config = dict(
    d_mlp=256,
    norm='layernorm',
    positions='learned',
    parallel_block=False,
    init_std_qkv=0.0674,
    lr=0.0082,
    weight_decay=0.0,
    warmup_steps=200,
    schedule='wsd',
    steps=3653,
    dataset='wikipedia_en',
)
Each number is 200 + 20 x the weight over its row's rms, rounded and kept within 0 to 999. Layers, rows and columns count from 0. The size before them is the row's rms in percent of the matrix's.

# layer 7 MLP down, 64x256, rms 0.0957, rows 0-63, columns 160-191
097,214,231,210,222,245,176,178,196,170,169,196,221,204,210,136,190,202,179,211,213,176,215,196,212,206,191,181,218,192,208,185,211
098,197,208,166,186,219,193,196,188,191,217,222,207,202,176,209,215,183,189,227,225,196,200,183,205,258,219,206,182,199,185,203,183
098,180,191,239,191,200,198,212,227,231,206,201,200,218,162,261,195,226,193,208,235,207,195,187,173,202,189,176,193,207,158,212,239
110,195,232,213,211,221,214,215,158,227,211,234,190,231,205,203,197,182,186,185,220,174,200,202,217,206,186,213,235,190,235,194,203
095,176,196,175,200,177,212,199,179,209,205,185,197,209,158,229,211,229,193,202,200,209,228,213,214,173,212,191,185,203,203,212,213
099,236,193,206,223,181,248,200,201,190,200,204,214,238,217,192,237,218,159,204,167,208,193,192,217,233,214,192,197,182,170,183,192
098,201,210,213,214,213,189,238,204,191,231,237,229,186,216,197,178,236,215,185,191,209,196,186,181,178,193,187,180,209,198,193,235
092,185,172,187,173,188,217,215,193,195,180,211,244,190,182,206,208,194,191,194,186,225,170,181,220,181,228,226,216,207,194,215,216
107,219,176,187,231,196,205,252,198,230,202,225,159,166,227,195,184,199,223,168,198,207,205,194,199,221,188,212,171,169,214,203,208
095,164,189,193,206,205,217,188,218,201,211,198,199,179,177,212,184,211,198,203,170,188,226,192,209,225,190,200,194,169,176,208,183
104,219,170,170,203,219,255,165,213,217,232,172,199,223,206,208,198,205,196,203,222,215,194,205,159,206,210,214,199,208,214,204,184
093,203,194,160,200,191,177,191,221,199,188,200,202,226,192,208,200,199,220,222,225,180,195,199,188,191,188,201,242,189,211,223,234
119,215,217,190,202,235,157,200,179,191,221,223,253,197,198,187,204,219,231,167,219,220,197,197,190,189,211,212,234,192,229,195,219
092,212,183,215,212,180,212,200,222,234,173,203,159,185,189,202,199,236,234,191,181,199,220,254,207,166,167,208,176,202,234,214,222
096,201,200,204,191,204,197,197,182,217,188,223,188,182,164,208,188,207,182,227,210,189,222,190,196,169,223,192,186,205,209,202,214
100,191,201,205,221,203,195,214,185,259,190,183,208,182,198,173,167,210,159,207,179,192,207,207,194,196,188,195,216,189,183,183,201
106,220,197,218,198,234,152,201,194,230,128,195,224,203,190,198,202,200,177,193,192,209,213,205,205,179,215,206,183,192,200,228,206
100,213,216,174,179,200,206,181,214,183,208,174,191,234,185,165,178,215,177,229,169,215,212,194,198,199,212,204,223,156,201,213,226
091,213,202,197,181,226,210,191,169,189,220,190,198,181,222,234,176,192,224,162,179,227,210,189,214,236,232,195,225,206,201,177,213
095,180,213,195,223,237,171,219,220,199,195,180,204,217,188,177,215,185,200,170,202,196,198,180,202,232,161,147,200,183,201,200,245
095,210,222,191,187,200,198,185,163,237,183,197,213,233,200,196,246,212,181,171,192,204,213,190,197,191,229,206,229,196,193,168,199
097,201,210,184,183,224,204,208,197,197,224,205,207,160,247,187,194,193,197,210,203,197,202,192,229,213,182,208,222,244,226,156,239
089,199,216,216,196,208,200,199,227,191,205,191,184,205,191,218,187,185,226,211,200,233,186,208,157,175,218,195,219,188,182,238,190
092,193,219,182,192,194,211,204,188,170,210,215,234,206,189,229,227,227,207,200,204,212,156,218,226,241,174,190,183,208,247,242,188
089,214,196,167,215,211,205,188,205,189,179,205,247,217,248,186,200,193,201,191,205,223,219,203,191,209,211,178,205,221,217,201,238
109,201,201,190,218,177,193,208,156,230,242,191,212,203,169,196,197,179,173,188,194,210,170,197,218,199,221,207,181,182,203,202,227
110,201,179,227,196,186,204,217,184,239,215,202,190,208,203,209,177,198,205,194,230,197,185,169,189,203,209,217,201,189,206,199,223
085,196,238,168,226,183,232,167,197,175,161,187,208,200,232,232,261,172,193,210,180,192,227,198,185,194,213,197,236,210,224,182,177
097,209,185,160,183,170,195,218,219,229,235,217,193,224,209,238,179,223,212,199,212,190,231,184,212,209,214,179,234,200,213,196,222
136,210,197,177,224,207,194,176,164,190,195,170,165,238,196,249,227,209,209,227,199,207,218,219,197,200,198,210,248,204,185,169,182
095,200,184,193,195,205,194,207,172,210,206,211,218,184,216,209,187,212,206,182,189,211,201,232,215,177,193,201,185,237,255,198,209
098,180,190,195,200,198,181,200,220,179,221,192,213,193,216,181,215,167,210,199,168,206,194,184,203,233,209,175,219,209,179,210,202
102,221,222,240,217,180,214,203,163,232,212,177,217,190,187,187,189,184,184,167,184,160,194,179,254,181,167,193,185,229,208,177,195
094,187,204,221,178,202,210,208,187,212,202,204,199,218,203,211,203,207,212,214,233,193,199,212,251,188,189,188,227,214,221,219,231
103,216,214,194,202,212,205,199,225,180,214,215,165,227,181,221,200,177,185,199,215,200,184,194,204,185,201,191,206,211,215,146,232
095,206,227,192,208,200,212,207,170,224,198,173,203,208,225,206,180,168,192,202,226,212,208,212,188,164,206,228,192,176,169,210,175
088,182,206,229,176,180,209,220,183,197,203,215,161,188,228,231,217,222,196,223,192,190,191,222,211,183,204,203,213,190,181,215,204
105,192,207,196,190,187,208,194,211,228,161,190,189,209,199,178,236,212,195,221,190,201,197,225,213,194,208,207,218,201,214,175,182
106,191,187,194,191,222,209,191,194,170,222,224,200,197,194,189,170,189,169,233,193,235,209,208,192,188,220,228,203,245,195,196,212
092,186,232,179,177,223,233,194,183,188,181,208,223,230,223,217,195,230,188,205,223,206,196,212,230,180,188,166,193,230,201,185,202
102,236,209,177,181,208,159,235,202,210,216,226,203,179,196,201,211,218,244,176,217,208,207,185,177,170,223,196,192,173,221,197,215
097,213,199,227,193,195,193,180,209,203,191,177,202,214,201,198,189,189,217,202,193,187,189,187,190,191,210,214,217,173,221,190,184
101,199,224,224,194,176,212,207,230,217,226,208,193,172,181,161,163,200,224,165,225,198,221,186,207,200,220,215,197,176,211,188,206
097,188,214,216,232,221,193,230,185,164,217,234,232,205,209,179,191,177,214,191,191,224,200,160,205,185,247,208,149,208,230,202,170
107,164,202,168,165,194,165,237,205,209,199,202,203,167,190,239,234,212,248,199,224,198,217,189,189,191,210,208,192,189,197,176,204
104,176,186,213,199,174,156,188,166,189,202,210,169,206,189,186,197,153,213,170,191,203,177,206,232,183,197,201,197,171,220,193,209
105,182,205,201,208,217,195,196,210,205,209,211,152,214,205,168,200,208,217,231,219,181,205,193,188,207,213,201,252,195,221,212,203
104,193,200,208,232,201,223,199,214,178,204,206,199,221,222,151,220,163,185,190,201,192,189,194,194,236,242,179,240,183,189,190,190
086,194,181,169,186,188,188,187,230,209,225,242,175,189,195,193,174,212,195,226,182,186,227,191,198,165,226,206,193,196,221,207,179
119,188,220,211,213,215,176,180,192,200,193,204,239,201,185,203,235,194,192,186,168,197,139,189,210,170,185,193,245,201,194,191,214
103,191,172,201,167,209,208,242,202,198,203,233,232,191,196,223,224,221,186,212,187,179,176,174,226,221,201,199,201,186,198,194,181
106,214,201,195,198,221,169,174,204,207,202,194,203,183,200,226,210,207,198,229,205,206,190,179,173,159,218,222,226,189,226,181,201
090,215,211,186,209,245,187,171,244,188,175,185,222,225,206,170,191,189,192,202,211,231,171,172,217,201,205,171,202,218,212,195,214
095,192,197,247,211,213,175,180,210,195,206,194,204,196,246,192,181,202,190,185,170,221,198,174,204,230,193,170,210,221,226,198,207
098,200,186,196,206,225,200,215,204,216,198,193,190,235,206,174,183,214,179,238,211,223,190,174,192,205,183,183,189,172,241,203,220
084,225,201,185,185,202,230,181,192,219,200,200,205,185,174,242,199,186,173,222,173,164,218,206,207,192,188,242,203,209,181,181,181
114,180,170,213,223,207,194,170,203,226,221,204,224,181,182,205,190,209,188,209,208,186,191,176,213,200,214,207,197,203,168,213,179
097,225,181,226,232,197,204,180,213,200,185,178,200,207,246,188,172,206,182,173,202,233,215,179,179,195,211,212,166,217,173,230,169
114,205,206,200,209,191,202,198,157,239,187,224,155,193,199,214,159,213,221,199,219,209,194,227,200,181,201,208,173,181,190,244,192
098,164,178,172,183,187,198,259,204,178,180,205,224,202,208,188,207,201,193,229,184,219,168,199,201,218,205,219,203,185,197,204,203
095,213,202,167,190,240,194,206,207,184,174,158,224,202,244,197,185,182,211,232,196,221,186,184,206,200,215,189,213,236,163,210,218
101,175,196,176,199,195,191,214,204,223,199,239,187,188,213,203,239,223,197,183,185,190,210,250,228,188,163,211,210,209,223,188,192
095,182,230,168,211,203,196,191,190,204,199,198,192,197,218,192,184,192,212,183,208,234,194,213,195,216,249,196,218,179,209,187,237
096,189,178,187,247,178,183,190,175,208,193,197,201,200,188,204,195,189,203,218,212,223,213,223,197,206,211,219,223,204,192,182,195